{"num_hidden_layers": 14, "vocab_size": 31805, "norm": "rmsnorm", "norm_eps": 1e-06, "rope_theta": 71500.0, "attn_scale": 0.125, "init": "normal", "init_std_o": 0.0322, "learning_rate": 0.00697, "max_grad_norm": 2.0, "max_seq_len": 512, "doc_mask": true, "max_steps": 5358}
Each number is 200 + 20 x the weight over its row's rms, rounded and kept within 0 to 999. Layers, rows and columns count from 0. The size before them is the row's rms in percent of the matrix's.

# o: layer 4 attention output (transposed), 320x320, rms 0.0322, rows 45-51,109-115,173-179,237-243,301-306, columns 0-79
# v: layer 4 attention value, 64x320, rms 0.0261, rows 46-51, columns 0-79
o45,096,206,208,193,202,215,188,176,209,215,207,219,210,207,232,198,186,198,188,198,205,183,196,193,233,204,235,164,204,181,202,204,192,186,238,172,209,200,184,220,184,185,202,202,176,193,210,195,193,213,203,183,239,198,235,184,170,225,182,222,199,219,224,211,195,201,207,203,216,126,203,181,169,199,215,236,201,167,170,192,189
o109,099,235,201,164,159,206,156,238,257,228,177,206,182,206,180,189,211,220,209,225,219,211,186,209,216,184,197,208,201,214,217,171,184,202,201,206,199,210,193,195,201,211,226,233,203,180,198,189,172,206,207,207,177,219,191,201,207,180,214,200,191,212,192,194,220,217,207,189,156,182,161,158,176,211,213,225,171,225,201,201,195
o173,103,210,202,162,181,205,170,176,215,197,176,204,224,185,218,171,196,204,220,193,171,208,199,200,244,196,187,206,192,204,229,208,210,185,214,166,245,205,209,208,221,214,201,192,198,172,185,202,177,196,195,199,189,205,196,209,224,186,197,201,199,214,212,207,195,256,178,189,204,215,186,177,181,211,244,190,211,203,188,201,179
o237,098,179,145,176,182,230,151,202,208,188,214,184,200,192,223,148,167,205,207,225,204,225,220,243,236,179,183,207,184,182,231,185,169,176,195,222,234,202,178,216,229,227,178,210,202,186,225,155,168,204,228,208,218,206,238,200,204,199,220,183,211,208,190,209,210,209,188,212,192,184,183,200,192,172,198,239,222,202,220,183,202
o301,110,186,179,210,195,203,192,195,169,214,195,186,201,203,207,219,218,240,198,198,219,185,211,167,194,193,193,227,215,229,176,250,212,206,196,230,188,225,198,192,225,197,203,173,234,171,237,232,208,204,162,222,126,246,175,211,177,206,162,206,198,225,176,218,197,210,226,225,182,203,214,204,209,237,189,208,205,201,190,201,182
v46,098,197,212,235,194,201,189,201,215,157,195,203,176,194,216,206,222,181,211,175,217,175,206,196,186,219,228,224,211,171,202,174,168,186,206,184,222,188,180,190,179,217,207,239,190,165,204,201,178,205,191,214,199,203,239,181,174,216,169,224,150,166,211,202,179,201,193,223,214,217,243,203,193,225,176,175,230,190,210,189,218
o46,096,202,223,208,205,221,197,175,227,189,152,211,203,190,193,200,190,205,202,208,210,201,184,206,216,221,205,238,193,163,190,187,202,144,203,216,172,184,214,202,224,206,180,221,195,198,177,199,143,184,217,216,188,249,222,186,230,198,180,216,202,180,221,174,179,213,204,187,190,187,216,176,196,181,165,175,227,240,184,202,190
o110,104,216,207,206,239,158,238,220,210,197,176,203,212,198,203,204,195,212,207,202,204,180,174,186,183,205,187,175,213,192,220,176,181,177,194,181,207,206,206,210,193,195,187,249,231,226,197,183,214,195,236,170,209,179,171,214,187,230,166,183,199,219,201,207,202,197,168,222,204,224,207,174,214,206,194,197,214,181,200,207,224
o174,098,189,188,198,237,225,210,161,188,202,193,179,165,201,203,194,222,207,187,236,237,195,207,190,201,202,175,168,212,196,193,174,173,199,219,181,202,193,206,172,194,196,168,220,234,198,198,242,191,191,206,203,231,180,190,212,205,201,204,167,183,199,196,237,233,210,213,201,185,231,220,158,227,202,155,173,168,224,246,189,198
o238,094,181,237,194,227,197,192,247,218,147,232,202,198,228,200,214,190,214,198,206,204,208,224,187,213,214,208,170,194,181,191,212,198,202,177,185,191,221,181,211,188,174,196,221,193,196,173,198,217,207,211,155,227,190,201,198,184,191,206,164,216,192,191,185,215,195,207,198,192,219,200,163,237,193,182,200,220,199,202,173,222
o302,104,177,203,223,207,190,203,194,203,228,178,176,213,207,175,207,197,183,205,214,186,183,189,183,202,199,185,196,226,220,197,202,217,205,190,162,211,198,208,191,232,180,174,190,172,223,228,194,219,185,194,221,200,215,215,212,211,219,147,220,215,194,201,213,193,193,223,199,232,215,186,237,212,181,205,177,211,211,164,202,185
v47,102,213,185,191,161,188,192,219,205,214,198,218,202,223,205,230,205,223,182,223,206,168,208,224,187,230,190,187,220,190,195,179,159,159,186,231,197,203,228,198,204,174,216,224,200,197,219,198,212,181,208,202,213,184,201,205,185,214,197,215,190,231,211,210,201,238,176,173,181,236,172,221,189,188,182,179,177,211,222,202,175
o47,098,212,167,197,185,178,193,206,200,192,192,162,221,173,251,207,240,217,197,188,195,210,199,152,213,214,205,177,176,196,242,234,189,206,211,168,206,187,204,208,190,166,176,167,224,204,223,196,225,195,208,228,185,224,200,216,168,192,222,217,155,239,184,217,208,199,185,189,214,178,194,197,186,180,171,180,213,168,202,183,153
o111,103,213,219,206,185,188,199,209,207,232,173,193,202,188,235,215,202,169,186,182,210,215,223,174,172,211,196,217,209,190,202,202,219,213,207,240,228,203,232,191,170,204,204,231,200,184,176,181,191,201,192,176,199,233,220,233,198,174,186,209,170,197,183,218,180,192,190,184,212,196,202,216,204,201,211,201,162,174,245,192,201
o175,107,209,187,210,224,153,190,253,198,220,168,194,186,186,228,239,210,200,189,174,190,164,198,173,205,231,176,223,190,186,194,215,196,151,222,222,218,222,183,217,229,222,207,185,179,161,203,203,235,199,196,209,176,225,198,204,167,242,218,190,180,187,226,212,203,183,205,194,209,195,182,214,238,206,249,178,227,179,185,212,189
o239,092,174,195,165,206,210,201,216,195,179,239,198,203,200,193,196,221,223,200,230,186,196,186,176,208,213,214,215,204,188,184,193,222,197,168,241,188,210,176,183,182,228,214,224,220,205,215,195,217,200,178,184,198,176,198,212,206,194,183,231,252,212,207,222,231,137,213,166,178,181,226,213,196,167,235,191,201,183,217,237,207
o303,108,159,175,197,205,238,154,192,215,254,191,158,168,168,183,195,182,192,217,200,195,202,203,162,202,187,218,205,232,202,226,225,218,209,199,186,198,210,150,187,230,209,185,193,193,196,204,210,195,195,200,210,193,198,221,189,204,177,210,247,225,177,165,218,185,228,224,221,220,226,242,211,278,222,155,215,210,195,202,181,190
v48,099,212,183,171,212,194,209,203,191,164,242,195,201,235,204,175,170,220,189,231,218,218,221,197,192,240,194,199,174,208,167,211,200,215,196,198,198,200,186,187,220,182,189,225,211,139,229,225,226,216,197,220,207,206,223,192,210,197,217,182,221,232,203,199,207,200,146,176,207,208,162,180,195,202,218,203,212,204,213,168,179
o48,104,198,207,198,188,203,213,230,182,176,211,178,196,173,197,192,141,220,210,227,229,227,202,175,197,228,223,209,206,182,202,196,192,224,200,175,199,219,193,184,218,178,193,217,214,170,209,196,198,183,190,196,195,231,208,203,200,181,183,216,219,214,195,231,186,214,181,164,192,211,199,213,187,200,202,211,191,227,157,207,189
o112,099,209,186,206,213,201,178,198,192,231,179,221,214,187,193,201,204,233,197,206,231,198,206,175,201,202,210,211,212,190,179,224,191,148,219,196,202,204,175,206,191,199,199,188,211,180,227,216,237,204,178,199,199,190,202,181,140,196,203,187,179,208,227,188,195,183,200,208,178,167,196,182,172,199,205,229,209,208,196,185,199
o176,100,201,202,194,215,220,208,207,197,161,212,213,175,184,216,230,140,241,222,205,221,193,178,168,214,225,212,241,222,197,205,207,184,186,234,199,221,187,181,178,207,188,206,188,233,148,195,217,230,178,203,210,213,248,190,192,240,202,179,205,221,204,216,176,210,198,166,208,237,191,148,202,209,195,168,185,214,181,183,202,185
o240,089,211,220,238,207,204,214,190,191,196,216,209,178,224,176,213,232,198,191,214,195,239,208,193,221,237,162,208,178,186,192,180,191,214,225,199,225,224,216,210,196,151,163,167,248,189,179,220,234,198,187,211,226,179,200,201,208,188,181,166,203,227,214,201,195,204,169,211,187,170,173,211,199,195,216,180,216,220,230,229,195
o304,097,202,204,192,167,199,200,219,199,221,192,200,187,192,218,212,190,212,211,161,197,175,196,211,204,178,183,216,206,207,211,210,210,182,199,209,173,172,173,182,176,216,186,184,166,222,181,241,188,184,184,226,204,194,171,219,185,211,200,191,154,198,190,203,212,203,231,246,177,249,195,222,215,222,203,209,191,191,201,211,218
v49,097,165,199,198,219,194,188,204,205,204,182,153,203,142,191,200,200,194,191,197,197,198,191,198,204,211,186,201,195,202,170,221,196,189,173,227,192,243,216,170,172,189,186,190,186,183,204,202,217,182,224,231,177,208,222,174,181,214,208,191,167,238,225,186,218,221,169,191,163,201,208,196,216,176,170,187,207,178,207,210,191
o49,095,136,189,200,184,212,187,163,192,194,189,173,186,205,183,191,196,172,204,208,201,206,217,184,208,165,209,165,215,230,197,190,213,169,198,207,208,226,195,217,159,197,206,176,215,200,218,215,170,192,222,200,205,230,199,217,185,190,200,181,178,228,178,196,191,235,188,205,185,171,235,227,161,184,202,206,201,206,177,207,211
o113,107,217,220,191,211,220,174,188,197,194,218,187,193,239,175,227,197,180,181,215,216,194,184,219,192,210,196,221,165,227,205,216,179,208,188,190,181,223,178,251,171,219,200,195,214,206,201,200,232,216,236,181,219,227,199,214,214,203,236,210,181,189,210,191,195,249,192,182,226,191,186,213,193,218,170,201,211,234,212,218,184
o177,099,199,199,189,187,209,202,177,195,197,220,207,197,173,192,227,207,205,215,183,195,195,216,226,180,192,210,170,170,183,186,233,163,170,146,238,174,227,192,207,241,220,209,184,215,209,191,191,195,182,189,185,190,194,195,196,199,227,229,175,200,164,195,213,214,215,192,174,231,200,254,210,190,184,204,178,237,179,228,204,209
o241,084,217,209,192,193,213,172,167,192,202,168,188,217,196,216,195,181,199,203,224,171,233,209,197,177,203,184,215,157,213,178,217,238,158,199,209,181,227,209,182,222,214,234,227,218,184,206,207,189,198,207,202,216,215,191,205,179,213,241,221,191,162,219,225,208,199,210,197,199,216,220,222,190,179,213,177,198,191,212,177,205
o305,103,196,202,198,214,199,186,212,228,214,199,207,144,215,194,205,195,222,185,202,195,198,181,213,192,207,198,212,190,191,205,199,194,188,205,215,222,187,196,216,217,176,220,196,189,210,196,173,183,213,197,209,212,176,187,199,206,175,187,226,190,166,201,178,199,195,195,180,250,209,168,217,140,200,200,195,196,236,192,202,189
v50,102,213,167,185,185,226,210,189,190,223,202,195,181,227,168,249,207,215,227,210,200,177,206,196,197,199,207,200,225,212,231,209,178,192,146,203,181,196,203,237,219,218,172,201,177,193,238,216,169,165,197,211,181,219,211,194,204,174,201,237,234,228,169,201,225,214,217,204,189,230,229,190,195,206,178,219,204,225,196,210,185
o50,103,231,184,212,177,210,220,172,200,216,154,224,205,223,221,214,202,226,172,211,171,215,200,202,196,210,171,209,196,193,224,215,184,199,158,191,207,211,197,199,202,198,185,217,188,218,179,200,207,202,161,223,197,175,235,200,238,196,195,187,201,219,186,197,217,184,169,237,229,233,222,202,200,222,173,187,194,196,204,222,209
o114,104,165,152,242,191,217,186,218,174,223,178,204,178,177,187,211,183,227,171,240,201,221,153,203,201,192,165,216,212,203,214,187,177,190,194,231,211,209,176,224,217,166,187,186,202,227,195,190,200,222,184,215,176,229,171,194,180,189,217,220,234,217,199,196,234,229,214,204,183,225,162,202,197,228,216,203,222,210,188,198,188
o178,104,187,202,196,184,249,194,226,196,177,175,228,152,217,224,201,200,199,165,216,181,204,201,163,186,213,180,249,176,177,220,241,219,264,195,246,212,208,188,209,192,208,212,217,220,186,205,223,192,206,171,198,217,208,212,193,220,200,177,233,169,192,187,158,233,227,187,181,208,211,219,181,225,192,191,194,205,215,207,188,170
o242,093,184,188,183,163,223,148,203,186,247,199,195,165,201,193,201,201,212,186,242,208,195,189,180,191,204,186,220,208,224,214,187,204,202,183,234,164,163,151,221,180,198,196,212,200,198,190,213,196,211,224,204,166,212,177,188,200,205,183,223,183,159,182,178,213,162,210,175,181,195,197,229,229,217,229,201,181,246,192,216,158
o306,105,158,188,193,238,187,214,220,212,164,202,212,232,206,177,174,212,217,208,190,217,200,212,176,208,208,222,181,204,214,164,217,236,222,210,196,217,224,196,167,183,190,187,190,208,215,193,198,215,221,227,165,211,180,168,228,155,214,184,178,218,185,232,201,185,185,158,196,251,225,195,208,194,198,140,186,195,174,196,198,206
v51,102,216,186,223,169,247,183,175,214,218,206,225,158,215,190,180,189,195,215,198,197,177,215,185,234,190,212,169,177,213,226,219,210,196,195,161,198,214,176,185,222,201,180,209,161,188,203,182,188,178,170,209,196,202,194,187,216,213,198,191,197,203,186,208,171,224,250,221,213,214,168,202,206,195,208,169,203,203,200,186,193
o51,093,197,205,176,202,197,187,179,241,211,185,196,168,199,184,183,209,221,170,184,209,169,207,181,196,217,211,197,179,223,209,192,179,168,213,199,196,189,188,222,198,220,212,243,181,209,197,205,184,210,194,194,222,236,172,204,196,219,204,199,202,213,241,190,230,233,203,185,206,200,193,195,204,231,180,203,209,173,194,183,161
o115,103,171,185,189,187,217,213,220,183,173,212,195,204,214,228,216,189,206,198,193,180,230,202,183,190,205,182,175,208,222,206,232,199,191,179,224,186,192,226,178,218,208,184,209,201,198,186,186,170,203,183,200,196,174,243,173,205,179,183,233,183,199,152,204,208,173,241,213,202,211,219,176,224,186,231,211,217,178,199,194,179
o179,100,218,199,213,204,209,164,202,252,185,215,193,187,213,204,195,172,207,165,182,213,219,214,222,201,210,202,182,192,202,189,210,189,200,193,194,153,199,183,188,215,193,215,208,192,219,192,174,186,205,201,175,202,194,185,176,197,228,202,188,163,179,213,176,188,214,205,183,209,211,211,185,223,188,199,194,172,194,204,195,231
o243,094,169,232,162,190,185,203,202,194,182,205,214,198,195,213,227,205,198,203,215,208,245,198,200,175,201,223,194,212,197,222,206,198,202,202,218,204,211,204,196,193,205,192,195,186,190,189,176,210,200,211,216,175,221,209,171,185,223,234,189,214,197,171,172,187,215,216,190,187,204,192,227,181,194,207,210,207,210,213,182,184